{
  "d_model": 256,
  "n_head": 6,
  "head_dim": 32,
  "norm_eps": 1e-05,
  "rope_base": 10000.0,
  "qk_norm": true,
  "init": "normal",
  "final_lr_fraction": 0.02,
  "steps": 5784
}
Each number is 500 + 25 x the weight over its row's rms, rounded and kept within 0 to 999. Layers, rows and columns count from 0. Numbers have three digits each. The size before them is the row's rms in percent of the matrix's.

# down: layer 17 MLP down (transposed), 1024x256, rms 0.249, rows 557-656, columns 0-63
# up: layer 17 MLP up, 1024x256, rms 0.237, rows 558-657, columns 0-63
down557 094:545539474484488482525493547509479542489464502522515540512553478469480480491491478534529484481465485521493507489468534500532507521463489531473502482505461511507512537500502505538506489513504512
up558 101:502498453462525517479511521482483492526477535522520490473474511501438473510470529474467489492508487485532485528503511551487457478534526509487530482543493469488490479524504502475501490498494486
down558 100:479474500494449518527447480487492460515536515521489484476518512501538526489511486528522495489467510504493547467500487495520487514495549528486481464489459490468496528503513444481441506512480537
up559 100:506463498468507504535478522477479509503504536490526528508480490517463501495489488499557514478469508502503525484515518538542488535480470537506492476467510513476501519489550481531460525512504470
down559 101:479538456495424509495508443502451476503501495503479514451445466535508496470516520465513501472530531498496523503463508503454539533500471477504511500439500436441545493507515521523492524490520511
up560 101:534501455468504531507524477513471506480503514489509532533506469471487489494515522536488525529523512505493512466485476509509539492489496518478498509542470460491485518512531471524479472489487489
down560 097:526503470500455460481460510516482508541529491502562482472511482497517492508531483443475483485460521492529523509509502564541535474535493488494540512518499513511456494514523499489496550484488497
up561 098:444523513497513560521475471451487515494476484465540503507499455484488493471500513466534488474530551504463490546492484530454509495487478506499459490493497450485497493517467512533456476522479535
down561 097:487495465469484482501494521479514449504470485532533511488495494525546497534530525539526522479550423490463473504519501496483485518483499506526525463473457461534492530477485501481502458513482494
up562 086:541513465521437488498460534478456509507470541474474504501503519497494490522566485497527471503534509480513486506488513478498479512518485509489538493491493497521489478518508471465529496486518502
down562 091:488517516473550537471522454518533496457505494484496497545449507447485522538477466462499547517462506511565499478510508550520471522501500518504529532524481475463446525517521496479532526459511510
up563 102:456493520499444544477459516513526514519500523507505482511551476479516509509452445541471525498522528474518486557473492466469498513517507484522477462458516534523495556535509526489538440505532500
down563 114:493487483526517478501492479442506484551552501520464509520493506499504533478505476520520519522522463501495475460505517457490491489476556503538476492499459484473483510534496478493458509486478497
up564 097:443513503442481498496542489494515452468475474456548487496510518492463516489523492561508515458487460514499493475553476506504503531489502482515529496498506517497503587539504451465521473556494493
down564 096:492504525493504478461496506499492539535541515520502503517456485530445499512486545491511497479520490518480476487522472501530499482522484466483490518498535503529494513538501460495456488497507512
up565 097:460479458524486536479487560489447524534513509455526531530539525570516499531504419459530507489432538521476484502504519486493503501535530480557491464487483489473510520507504521494511510503483512
down565 093:473540485514522506522445508498521495518486554510514488499480471490505493502503472514499488490480532519494522515490454486486499502496517509460521503511547532495512509545527500480490496522510510
up566 099:480502487490516492490501515459468524463485446439516480466476507479488468456497460490521516500541502486472516527466487552478463519495520495491536525525526508527535492454483455511499480495507490
down566 101:516543512495535501497514490543518483550526508457532485491499508519503459457519481505473477456485551524578511520477485501506479492484470508533512452475494495480445502508490495506498542498535525
up567 108:467486516548474508488489485474498555495494474531516497470522533507497501515498535527459473532477558494548518535449532496554555500474487543531535484516441500434492489503489512482518517509491521
down567 101:530534539490508501511540520489500540497515484496504497502507513540484489471517559500543474525492455490506472507529485537540462518525503506477464480514494479516503508500494488488511491495492478
up568 110:475513477520511519511533477467517500523480509501487520507476552493487524521467516518470501489482505520484548506513427501466538545523510553502471508462481510491509504550538497533543500495478488
down568 097:459515488489492497484485459531536498465493489493508515507510554487523490502468497450504465482474475532493496484480496497476524461507472506501479542493513477488506517524480513493511475496457474
up569 097:479488517498519459537483486540516510488516535447534529486495471534494495501475488517518485508481472505523467471459512503474503514484507512542466515512514492510512526558520497490492478491494452
down569 098:530495480491478478492524483542539422519488502527457539527505472492483522500457518507439473477516507470526474501499537511522481512476533507525439488490489484474486528439545458496521507497439465
up570 105:503524516539482498500473496548474509481492485527527478475530517490516503484486515487528514466469494547528491488506493516501501515499491497542544522558451529549490505514539493469499480525517513
down570 097:463473508520515500515514534514546499473446487502499527489508493481516508514504489482526502494475535471518503485479446513498486467557513476507512499500477513515493498491558541503486539495524500
up571 090:495506467478524499512481502529501508519503515494513508410472484533511460501544512515513515506427555539495485509494545503482494465488522520484489537529521527506473509496487448476505499509485477
down571 087:516510521489521520481461473474514528432467535473517519505507508507485491488495515470502468530471489460508527407544487456499475505492534516519522497501500467526472494496518493533479475483473496
up572 098:500489499467518506490501454512467464514527484503493487514484523476467540532526470521486539483542470513512507543466510502446481484479498473450503539505464484503515547499477433496475493471448449
down572 094:484474500445460528534537503526526541509502540485533489511488519508506479515449499509493429542479494515528479495491532530513515509500488448506501515485486469471541489520482469473525508518519504
up573 096:512467488539478504503534486507517488492504500454486518596509455500516466447513489512478528477526525475545488488489429522528496544503495479503460463493502549501518528520481509495504511497506508
down573 102:560510503477527511503476518516459496505459496508478523507502550518463555514500487443498524515537519505506539525510473517484508514473527522476486480511482538479488494501467506515491539489479551
up574 098:522520493498515498516449492513474512469535527491538552487472549476502464481515510544522534476506513555572524466488471510488488490472517499502495465462516498572498530483505487494462511505506470
down574 104:496502486460494512537517534480474533508444523498525538479512470488555514500458499547499490483493465541481485507508472488529551507485490501489554474472513569487495495467510518510474469486497472
up575 105:485528511537495501486521560497543471500494490530505484478482485509523494491520555480484502456531481485492468471477490507508509468558423485480517493510527487515486480480538531458494557500510463
down575 101:480500533466519466508473486496468538495509470499486502549479483503529505541519447505472477525503507515456510503538485511530483531476526535532488479476488486521517503477490500502487460519490525
up576 100:442486474511501543548499577517435517554515511456477474519483452475513516510504500471530515491508527515455494499493454516477496474526498473497485529497494523557499523509450501500499478500524523
down576 097:502526470529446463532488485487501506490491476534484515504531508481494516483517495488506524567487509469510514525508477503526486517523499509511494507534516497493462463497511458500480496477472479
up577 102:515511499538506511511467512472513468501505474493449488490493487445483483480485501473529475506502491470511507512489488529493519494454477486528491535479510504483519500483510514491475527494506517
down577 100:507474528502447497506483523458493498512518473470538511462496503490507453515537523480475510523496489491469485548504475498483484530464528485451499540441483488506482429481507522522483462505495511
up578 102:463483490491456533513530513479502476528505493519475475498521490467503491522501504502491531491504490537538502498507516487465486501522471513520518478521496500528544532464489499500492541547473466
down578 103:485539493437547518513505550507538508527542509483515495534497521494523479479542504446471540506493495535466532508498498479486498479526480478477483477488523535473519462457525485567522517502479542
up579 105:474505501497481477491473478526540509460468520498494477476471503527487533540488523471494480450524479501543489515477520507509534522509435479496492511480464506508515523448516521478488537469491494
down579 101:537478497492524505518471511489525523509475529489520495545493546529485501484493461497494535499509536506495459510479547512497456437490481458536503476484498517522487460478504493518509468521503439
up580 103:516468497469547496468526525522481500511503494507542521480493510481470506517490516483532504480507485512502530482521507538513479520502475494488557547515525489530514547481491512513534482502503492
down580 097:485505508519470501513475468478485468483466508451502564534521507489418515494515515500484509493530505465478515538501524463465544474507518441487478469514500511514492513534510478508485483483510487
up581 098:469483523499507449499471496489474517481477489526458491491502544484487473469471491480513498478515481509508508510454455492493521496485509463480524483441488470490500466501510467517526532505547511
down581 107:444511477494539516486492487502500524510524448530549514521497518508539521527498509491450476519494476509474497471513484471514468528470473472540522464501479428490484476483484504527495512519584517
up582 099:463476448482555541484544487493520484473522535521517467487480519474487527489438512514500474522510479477494502518502477534539507536475497499525489476555483499520462560474468490497533507493458470
down582 110:500494502493516532481501492479512488483509505477504494542503560491530519476483507491476484477496517488432504507487510526492475516489533507487494515465505527486548514501459499499534516520497514
up583 097:483525541545524493468460547503483572501478498484485507503497464449504506523508526469508540489491516486501494474487504527535481498491487457507486529530534491496524520526496516490497497489447494
down583 099:483510514529510526451466486501473543502494503463501482528531487527514521507503506504515488466507544484496463526499500488512512453499500547503493515490534523554473525498582475507539460550464480
up584 101:499521487496536428531520513493466522515542526513523516493522478493521512454430495517498544461511520558490509520501504509522515487527543506483499493491493554526506514487483502508477545498513464
down584 097:478492482538463510509515499511494486524479517491501518490501476520484532522514449519504515537567489497482530498525526525438500487500520523473488531516509535503505480465509499490504508480453487
up585 095:498526533501502482513501508519538524527470552495547474451501471524478491493539532509499512517545471489482488472490514477540509473515511527480496494447480519497509501481480514471511469503500551
down585 096:514488463507530497477493498493484484472500516464508501524550493471512535533507445516502483481495494504478497522518507489466536519442541483451512517510511523477521527542506476533490487536514541
up586 096:513477513472485517475509472498522537484505533454500519496507508457518492503531542496491529508505501518479479489521444459470531495481535467461505488482476470535480546466503479468502463523508487
down586 098:477484459491505524538452509541516487538483520528493489507526465519492496487487478539525474515495511509492512469481457454539512550504473525490506506456505570486517519504473498535507547488497524
up587 103:466511515497513512521468490473500495466541482506513496516529509515485495547484514485519506512502519515450470522461459495467493479466523504523539486532549503501504538524491532485493437459531479
down587 100:489516518524513481547477555511507527456527484509514529500476490515526522463510466499480485483495514526515486479532473492518567482512490518506487435489474516500496495499526503484465492489490485
up588 105:501523549486517503503512551531569495525486491525501481481528502524495544479505505490494550438514487468494500524473510512469491449525501508474470476496484475514481466455486481523468479529505470
down588 103:463507480473478488489474459516505518496553502559486504465469530497523498502504463536515533527475501525527485477489475503519524475468499501537482518508558451505499523476499476511493524502501474
up589 096:500515478503552536509464537454487538469504516522495495517493491443479491461570515493506498490525491494487501502440487509522499522518520492522472504487481491469488492526509528501536493533526481
down589 099:471526523511518495499527504542493562511509525444500501502525470473461478486514533481483505543514469462505531478522484518525472535513494453503500478488474504493454508508492534460504512520495487
up590 112:499486504491535506536455466492510504450493523553507540486467490477518510499512478526480499519544523487479482492557492542526520497497492495516522474494468518499541525519533496516470482463473490
down590 110:486492481512499483479486455550471463497452514515493480550508534522522491513455527490498502515470485531499501496476501472513512470505462511499511462472496497464505530495453463534527482505509532
up591 102:483494495469491501523491483516473532533507560473483522522552526550516490486482507517490498512539515529513453502472496499467482491509533530474501504525465502549484482529496497504557532520507523
down591 100:555501522477455522549505542542529467435514508527517502535491480496501507495515499493564455504501485516523473517472503499493509472508523534499505495474499476571542499555476533493525440500505472
up592 102:518506470452482489489524480503540511505492486495515475491508491553509506513538517503516510504462509522494478449447516476501492547468547494494524464519491522550492516487485479492489515465518532
down592 105:509483518495488506512497550542451497528511493450486501517505498504503490514531479474507505466478508521501462480490534471540501497485502491501483473510494490562551514505457518509507496495509510
up593 095:534488506516475485491497475473480494509458481470485561500519518495480491544454536497531481516492477505483516523526517511485511508512436513526488485479485517507479495482472546506488448535483528
down593 103:500501515469472515473514457497503474487535507525478519519482449511512532484505530499508477468470506514512504481443508482542499544522530496495485501516517485484483565531503471473522501475487496
up594 098:492540521483491485468489465480498481483498488526492499521494479513490561489504488506517549472489497512454491512473524517534475499506502460496471408516499536474518521515501490457523520488500481
down594 102:465503493468493546488486477534476472531490497538489486477515548506522536531506504539507494448467472498513492478522484456453512493496513474500482498528451511495509461480474472515533480507502551
up595 099:463494535505518477530528483533498488491519520501464493489486488508506503509477527446519448465499498487528489513486475538490485458529474516473486558499527491486576515527520545505531507512520502
down595 096:479500483448517508440501492467548553455524470493485461457458545521505517525517488494487471523517434482471505519530521527471518505488486515469468487528495519495516494489468511542509482521525502
up596 105:516547493518510471499499492499517507477511482524505480483531486446450465511486526479477472508506500479461509524489517527507517514492457522482469551502486492528479480481559528500501502513501474
down596 101:446497509483488498533470509517530495528527501494480437508445486533481515515451464470504454483481471520501523454525494486498531491528552472512516464497517532519440494512509533522476532485465520
up597 100:472506535483523499520534545483514492496479515509492503522513538466503573526492503489513500534456512554532507477530492498477442530454503504493520541486520496512489497476469518502504491470506475
down597 093:496519540505482546500484479498545542513506478465520500488455479481547512516487483355497500508507488522520542495491497533491452481507501530512423487496504490526485506463531495467491488494522507
up598 101:490518544485515504531524509517487502497469484508526498441462501486482555482490491504507519482492534533498472500506522503494512468528503511516513504495498465474503557513422486490466474476493491
down598 100:487506554534524493501516474468495497522468487546523436520496510557475507489487536430500471514504496437505482532459496471524510506488510514489553499479471519467488524523518484471472521489545495
up599 093:437524508496499470524476511457525517469433495488508507519458494570475535477527476462494470498574488467499439468494516508548497518469531498491510468451514512516515511489549554493482476495492486
down599 101:542490470526510485467489516495495497485477470510547483511489494502493552444474503501473506501551483494474532513475494489511546521456516494491487480500556506519507507494519484531508499530524479
up600 095:478478434523479508471471541512536500495506516473517507531535510486515512544477484470489499553439511475500523515496489483488493476531493544514515492480507541457487471455537470508511488515500475
down600 093:505536524524491515505486459483470471478465533474505446506551476481498505508512546408520496499518538517483492507496529478484503506494502445498498565525469493523497557517511532492489505448467472
up601 101:503522521500488519519476535517455498514519513511473482512522467496535514522438492521481452511478485499478471526473457488558515511519456492503530538489489572489453524498492519495493495510438493
down601 098:503506545535469460536536500483495508513536490481487520529487479492521523523529403445467510472507535479528519486508461516493553495490468505504513453491454487503474516502504514515498484490493498
up602 092:494499525480511523506520479458474512480456526488497484500456479488502488445489504486503515452497499468504476487500495491510513499494497526506511479488478489452448492539490478532521481531522479
down602 094:476453504520483477485507447454517508524538493526476529450451559468525491506532503442462511521541508476476517505549456493504509508498501484532497500496426516500505491508495510498513537457504456
up603 099:484536499507543488562556487485533509515502468510480487511480472493497462474538539459478517476491530499547479532504484509434523499550479504483551511493502469478511492529499512472495503487500474
down603 096:466518519515464468435510518483471471486504546495492481469512488495509524490505518488518487522494499529493499446498461521497511468517455522498529536506482463476483485518480481487517487499485493
up604 096:513505536503445543481507491517498536494510518529486530435471452519496482498485454512459537435487536465522493509470463476516494495491488471524475488487461469478490537518564490500478492490474494
down604 099:520508513523518499479492486563495511509507548537453518477497536510506491529500549452525495457486562520480541514548519501475475486494519523520488513508495501536462480514545504526523495487521509
up605 105:513522531491547474514500510488477525532480536526478471474482529498495497529473496465494481533535508470475494507497476500512550557520492509487489521504500481481519474432508493516495524523475476
down605 102:509516530484485482516446500489488510516510514479476493521474537566505522512490475468519496490509467481523492481497509451466493543513438501439485497496475504480483488473531518528480477499512507
up606 102:461469529505499486505477555505456475490517500493505484502539528473461533484501478524491480494490437497456542517486489550487519485513565461480505494496528447485474507517506535481518495511495482
down606 100:578461473487503485502514489521470517484471478499521514501478509502497514534511528490498502506537504480531512501452457513522537506521496542483495508453521526523516539470501512522473473493486515
up607 104:492471490480517499520493498512465446521485450528520521536503512492502463491550500446534507488502497491555484529513506484508490534509481511503518524548503519465482494485540492513529539467486543
down607 099:524499504494511534508463478524477535494499510513456491536515526506503524518483488444497500480490520514462528495530510503492513424543507499551445464501478486465505494464522528490513484442495521
up608 100:556538493461520500525510509511488549477503493554521506533490513521509467462494509525481521517535481470519493479532508496477475523476515517497503508495496487513490515526493455452531524464504550
down608 101:514529488518528496500494536488521510475491460547496492474506514528478554487533495557548499521462541497446487502484550498525519475492464501442478437490501474489464496538469458474492510506492535
up609 099:481500531486507506546498465460491457525471517489486528541505483479499475485541546500477487513501481490484495473508467496574450500503521497459488521472481498535507521505520465504520523503505514
down609 107:500504473464485471517534537502504438503480526544526484512470516530496508537484522540508499526439462494462462538468508488507498548515472476483497504483489474551506518509476530496504488496527485
up610 100:520475545501496521508507473488479483512530508493504478447506493492517506515523534477498466532528483469525550485504483493514452519503480480517563535514532490533488556462508496514508505482467518
down610 103:476490502477452513493451458480498528543442504498520516474485456499508479479457468510509498477521504485519503508478501525511538514524528533495474460491459533530511456496501499484480521493570501
up611 105:527549485516479517496499488475491501480507507544489561437483476485500483486487455514498485471534560493529526533479535448471482463463480466534532520478488511507523553533524547494511478543510467
down611 102:510488518511448473471500500483487475487486526470511500531545550490537521496537540486433514500531527544522497492506514492513506529520492488509512499483545497483507480508490477506482540531541504
up612 108:504483508472533470470506525522478501507529488525507484538486486510487513504504498483504547482464498529514462477534498536514524548470505572455516554509506502510494485493510482461548499481522498
down612 108:535525458531489493499527475555462512475494472510481508471554504493466496503516513520537477477520526531480522531554498481535531502495477509473502517555505486530510528472469519500509529499469530
up613 097:513502515494485517517577477460466513458535522462490504482550527522508473479515487539467497517512453533475548485527480486491504525458482516495499533517491480473484510510491500488455507505499487
down613 098:526527481521456514461506530540498493500502488471540523492492531521486517495526550558541501470516468518519473503502505482465479499492541502483497499482566513467474485463536457453510497516505470
up614 087:485522526553499497550510519469526494509489487513533520507504535469510474511514491506519517524449467497491465538519476506449495552498505445472582506518507527482496480471505485543510513506551519
down614 094:498472547506468531487518523509483486520466519478480499531485539528492490491525489464543502476478508508451510541479524499486492509498451505531457528525516532496475501483492500496472487504541490
up615 101:466473520477571481481555489479475509496491485520520475495500528496431509546480490526503473486510496523493481530480491538510471503515485546489510511526467525533503525505493510500506515536428477
down615 104:483505479483494450535513549495513483503497515506547483507450499523496500505501484509474523482545524494547473476469477501502494442514453480485553521510496468474515502516503479519461501527453490
up616 110:490495504462476491507498478537477544519518487473500492460506487495483465468517484462493510462455511516568486541469552489496525478504503498497527475470484522453523511514506495496534505513551504
down616 107:506556520488454510539495493508493553506487491479502485478520475479496473462501507486509512490509553485523484526562521493492523519525517496491506488481471521535461513524536489450533504485493517
up617 103:487484513456519481513481473476490549501506488485453484541502459490489487506508531561480499521504524545485499494505507554492555506507478478540494508571480496523510437528451500524468486500504450
down617 099:523527477517451515477508514537535514472462498503510519457451499491517501497491499474547478504468519505512526545504481545504483498518536472479520487494557535536520522499544572512497503500497505
up618 105:480478475517496507496500516476483528482528480518536516428440490479513514479519485500504456513501512494529523530501465518442501504481501496525495461542482478508474509488473496481532504487472530
down618 096:503495520488493526538459524502457458502513528521538487488464534480475553472517528525490462529462498506476524511492515457469468508505468477430484478559488458523518458503504492504522472541490509
up619 090:480502493485492543539461533499483500507551503497501545511515450504469460478531539493486503521502468444526472486472512506466487512533454515506572502434495484473511492470461510490521470484511526
down619 096:485529474493506518470492488546476486477494480499467505552500482500505528511506485451486485527501497478463501514535542489502517503487515473483487502533523519532570502514468468492525492491503513
up620 096:540497532507493522540495489514470485515483522490528480465524477512527484515466536507550469489523533485508489485501537538515488437499509477527507502484520497487485513469509436468515450465529491
down620 099:507478548473494488492494507495505470482505526456513508513484514490483513471458496512478481525458443515543503541508478503465460498505500496519515508481514541507491550503512522471540490490485540
up621 094:478510513514529549500521477483469488523509557514531473501519458496486503481502500483500508531496469490459506560540480488514484493499540528504554455501479499481464461489490447479490473513506470
down621 100:474470505524516483495523477527515492490498447511483530496495498498508532494508492503495495479473510475462508502478503509475510501493470456523495534513482487516495561519524490522511475529483519
up622 101:501507461530495499485482504553454498498498531521524532493497476521506512472473485471498482487502503487486522505495494459471468499509485444472532441483497548473493499454502532512510524499537510
down622 106:496499474493481484515514494500533524479569499560468530542505500489531515564488476557540504514476472522489445507491463480462529488509513494516550506487510500479480514553527504516473497488487516
up623 095:494474504510544487488492476503499471509514503481550487496478511501482530487463501508517494504502493491525470484468517516493498458525470479512497436462481460508471461511510495511534478506496454
down623 092:521489462476506486497509509468491523545495543470456516526506481465466510531522496519501509524476491500526543482514499509555531503510496502522523519496482524490481471465517491524525503499490488
up624 104:528507497497540502508480475503466498552498475467452513502500510491456516510473542511494514471468508462473505532540485496515508476531487521500500510555485494535522506506492507514466557545527502
down624 098:486522477524472507507498492492482483491467488518477444469503493487453510479503538501527485530481498485527478476523522468543505496460510476518511490491493537511485512494513548489507520539514511
up625 103:516479496520529481507501499452495487488463474535537471516474468509506499501530472502486486500489484498510508521547518563484510498506497536490468498513489529500452458514519507521469521502485516
down625 101:519487484502509533441491517517538475507529517505531480492495498486501497483487485536500493517500465485535559495494463502519560478492504484505510515505495493490441455456509533512481491505545551
up626 099:491470497526510483499505491517488477505502508471472479526475523504496532523464447448527500488520473489505509440528522491470508497485490448511483497475530481520473538540485490486522508463555520
down626 100:486512487495486506450434537512523511465459448469531522498505490491504526493545467536451536493463498499476517492484509453545528504502530485501509472487513512479472472528476581546496503521478467
up627 096:478440498520525519560505532518508521490472542519482536491527478495486495504435536425488511487524511498464492524518481507520509486490570503492468457532496485471519570515461458483461507476499523
down627 100:488461525487500515475526502508493527507520467468529507507502563499488543566467512495480511518510502507505514470530527509484473498478481452533508529494484536499502486494527487534495497490516492
up628 102:498473503484548474502527500496483482469469502479479495507520506534481490497511501461488534522474420468490491532521505545491487487456536547554479492513506522485537525523486469477517453458514495
down628 101:497544538527530504500490533482486495514518540470497506494499544459501482563534503483535462481505496483493539516470461565519501477477493481528514527525513513483533558517537515508481493481496504
up629 098:491516500463484493468495547545525478477460490421454492505510489484507517500568485524516497535491486502531522491466525473502497495497501492477476519537479460529465521485491482511552500520503519
down629 097:482497476524480488458525471511501508486565537522515461477533535486497587510472503504477508494549481479475520478499491499501483496467482538476490456513522499479511486527537468516522511494500524
up630 105:450490500492506475517510436485500541497476473475476494475515482489512472500527548560514514515467488501490518540515512530503542499504533466512470423510499491525549521485509528518434504510512493
down630 108:522537492503529533493480478496488471508513479488476508531525486460510528478481491531516476507488517532514507538545500466488499480482541490461488501491471506518488474486540514510532530485498522
up631 099:465457490548514534501489532501481455508499484480498511475467495528496540500509522481486500492514559524475502501487496485509507462493537489528498501513511488512456523511533493494469521500470555
down631 102:508494486514521475493473511501495518487495484494530506521525483544478563506497512500490505502510511483509524482486523549503504494540503517522485478495525507465498475468482509561509483516542492
up632 102:492518510501516508536511493481474468516530481514490473497474549489477474531490485492516512461495506493500498455464498531520507541541485490519485524477520528489498458454495470514547511428499501
down632 099:525503502526451493526503501491512492460487495459452519525503525538510503478530514522506451537482476523477467488523486497473521519519479471476478479482470510497501551507500499484521440500490497
up633 104:482520538488505460488489513517499473485485492512516496492478471573495521461501534474533496564496503536516499516514481514506513541497534533509495492472487499459463504484481503500502492478481514
down633 099:525492532455511547495507519465502520506455468543499474443476465516479509540510518468484510492491514462536465500523472439506515493495504497508497508523466481491484521495491520465551522520474527
up634 092:489476495475471511524523501520490475556500465478499524490540474514530513530523505498477440472504478479500521516502460520514480514487496469504489492504485441491506515479511533509529514521462476
down634 094:525538505489503514543580536470513488493481533521494519470500499479488510491481459514488482499479508482481520462522529590494516528490482444522516495514464512476495472502451459527505513463470506
up635 096:494493507520494495509514511502507454502556528516508498526482458490502477516489536534549496486439485496458484518449521508522501534517520446515491531491486506502555522508466526471522530506493535
down635 097:444490508494525544489457523535516510483524529445493510478524535550517515475518531468528494540476449512496468522526542462500487492520523528512492522527489465496515493532485514523507498469479561
up636 110:509546480553509477510494522489540502517508505524490526501513512511510505497545494522486537500482506561478515503476518480468521503495471498489497469457489442513523470505466458454539456500493511
down636 112:551480517520513516514476509476510503472485506529488512515506523494509520490465491506502496501489501517439490530522490515490510482431470489487507474502506494521538482447493521496527518532484538
up637 098:509517475496495503483507535497532473541489501458533484466528501493467503476475529500494484474534501477466470506490483509499489518504485460532492538500466495511502503480456487467511503494470543
down637 095:522475532512514531487510474487491506521510445530485514496553536558516477478486497472501552465520507497513479480482535479529493501484503492454486479504497473481495484506573505495481448509498472
up638 100:473491518527501508472484459503527531509486489523493513498517510532494512518490465449531503510504510524470520467535522519473498469522511491515519566522462474548495503498571507536504491519511482
down638 098:532491495483502517463523504482484523469515498517466494485478487512484471489454482515496498496500524520465508485488516526480483498479466484486481515505461504459512501522486464508493487506551493
up639 092:471535491464472504513479504499481499521477490549511473488496492478451524468455498486529506519492528504492505534453482481512502528524474507487504512493465533495503531500550469516525514496499482
down639 098:525524488514517507495497515456549506506474529491483501473473469533555493486510503442482496523498494501499489508475456517496497528501539543477444481488548463516445482514528494500507516502509480
up640 103:537510494518546492553519480506494472516502493437477531500481516493494519524539515491533507489501437481531540567459524470494485525521496481449516522487479451540478488484521481491484501512557518
down640 099:487500480501508481491478509454532473463513497508512517525519480492499533462476486579519534485543488482522495492553471465501469499473511538450499510516485528449525531522505511481509469488504504
up641 089:490501507503492528462495474517496518480470490505543517528501530496532500502499520469450467483491536469443496470483472500539527538551493520531511528499548505506486514513481524493512487515525532
down641 097:548510532526508482549538490470477482504493467507508505535493506478498501492533516468520477494490521529478455485452524454508508470490487512445470499517482468484501482491496551460501529491512462
up642 102:466519488520471550574496508494501448534507506518468478475520465519481488491461450522491478520550504499507486495488551486491509461498532521516515527534483505507524494496501494521534528543518442
down642 094:477457476489479545479532477500492503501498480456500467540531524468500452524502462539475491524487469497484499491515537551494508471518451496498516486495543545471500505505490459501523490557490491
up643 100:499508518520545486479477508526470474513487500513456470554545493498484515512450480483541496450549501510534487506470533526475496524446497501459472489493466475471483476528483498512499513483533471
down643 103:465514481518530422502520479497475523514510490543477525505504489517496428499479449467513480489505525491489470499495501512510492503470533501554504494551521477502504507511509513521483496554503531
up644 105:474537467536501505500492488521516472471475536490512524478520474526459470486492511497491511472472492474512467505481449492517551502520513497463501517477525479500500517514506498518528495473482515
down644 104:487542521517546466491516520508476482507530543476510518521488503473484514502524535506504477484485504490475483538473529505508493484492507511500516477527518450464525486490507429483502530488520509
up645 102:559521530493525503486493477529509493491515494525504497504506498475516509475575522479474499468509468473516525492516483511491509479485454484472552551451513497506489499470473500524493512486544468
down645 104:454439477546543484512490544502460516518514499527502481541486493501510477460451466489530539511507504481502485522485500488525501543536538524507486539527494515456524522563540477484507477521483467
up646 095:496477477490509520480473506489450471477493489526492557453501479494490505498476513542467478505491518490436508474487509511495460542498473521502509496522559480533522476481480504506531491488450459
down646 099:530495494467498469530488464554483508479501455482532492507503484508485493524488487479485504533503488494495465499477520523475490516471515545465496477496473503443457522485506480539508499438500496
up647 097:486456492487479526531509501514528500513500457521444503541450519512494507508538458497484484512535477439487481519507515480554480461515521485487529515490492474534469500513499505531529514540493475
down647 099:455502523465475493512508513508501502475530471548473466462522506462505500495492505534452494458523519493488460534481458544507468475547514527469500558516538521511549498513467489451551531491518467
up648 101:476455533492489493516519503516476461484494479515535452473517471496500488459488473477504521515538487485498497490484503488505494563516520470510489494516538503515484499539444489489472518478476498
down648 104:486461506499494515530485484554488470482482535484521464491531526515531503506521479479464484464509532474472494507514510509471475527546518539525489513468490485483479518520463526507519476509488473
up649 111:518493532489528516520546525492549479442560489506497502522446529495491520448522555517510506521486523466473482526534479492464551545463525536509522494469506520524520522507519505491462523511505470
down649 113:526497467470471479503517512468503492501512487481494510560466535516496489515528487553531498490537529470446495528492449502551474527493510514497502502505492567513506488531526507495448543507507515
up650 099:509479503516475513482501526498532501509485508531498567553516504509493504490494518475488469480518459501521493485482493511482536497519495519546476498523526519495526472480518541517499480478502464
down650 095:509509523521524514526488516488472571494502508483497507506454513491526503497501480523499512492554493516509486550511502503523463498504490459457497493495544515529477484525521531508484506486511528
up651 094:490502519495530467496485528508525487491484490523483504481472476451496488468464531485510521517464473502492529526501490513492515485513463483510494470524483466498484509532460500529504493470480481
down651 096:533539507526470505486532489536533510523509490482491550479502513487517529556507459481458499493559493471512505509523504515535510512505506552522510545468492532503499486527477485515499500513506484
up652 095:497470499500501556487525493462516453528524487478530474500539524501546516530465537521514525488519498522514484501515488507517450534472447477485492495512562515541501482504491488475525510443454479
down652 095:524498490496486486514502497490503521564479480503517507484484515498521512510505526506564547520515509449516523527481506480477491543495460458479508495490474528464495487451484499497481454502492550
up653 096:477494487477518490497521526493529506434481483469512491545474509498484465510526492423489475511539524507484506545476467539481475416520535539528490481504513516507527526486451488503504507482522499
down653 095:472521510478462490469482504523494477520503530515507474485489495461487527501478517402488516467496483457455503522512491510504475530471489544500514517510494493495519536471467493486553533491468482
up654 094:516454489487521516513480527516489484478512512480492523488491489491524481499498512510467475463540542449527486530491488561540532511440471490526533485525494518478490526516484506470511482493463507
down654 100:505492472522493520481434515542503524462495489501489506493518503502495505468478511456439504485511506550502500485475533526506488490503540452514540496485540476489546476504490509535521490504542454
up655 097:484493509506516484523494464471480481490495465457482517530511516485511433522443510483508486488503509501540497498504475504510454508503458514477514474490521500589499442521496479490532463512484489
down655 097:512492475475507480512490493529511511509494528512505523440492506504508486483477510486511509527499522507515504519446547502545479474466494530501504497499500482470519502515487527508525491516488512
up656 097:500460502524515472530520518525504499464498485484513489519525477502485503516508493543491548487517487511524448509490511448524480547485514474450486478515491481513495488521504501513531492491486541
down656 105:491474484504509489482496493524554477519463475513453526522490478536500517474475525542527459484491466470535441486515504512541467555498506508498504505515509518498520455505470475518458513471528473
up657 094:527509547486504509492508508527500507486461536527474509510527498502560486478526490515555453483483528473475480477491479510516527532477451515560472530504501470506502514526465522552498493472531466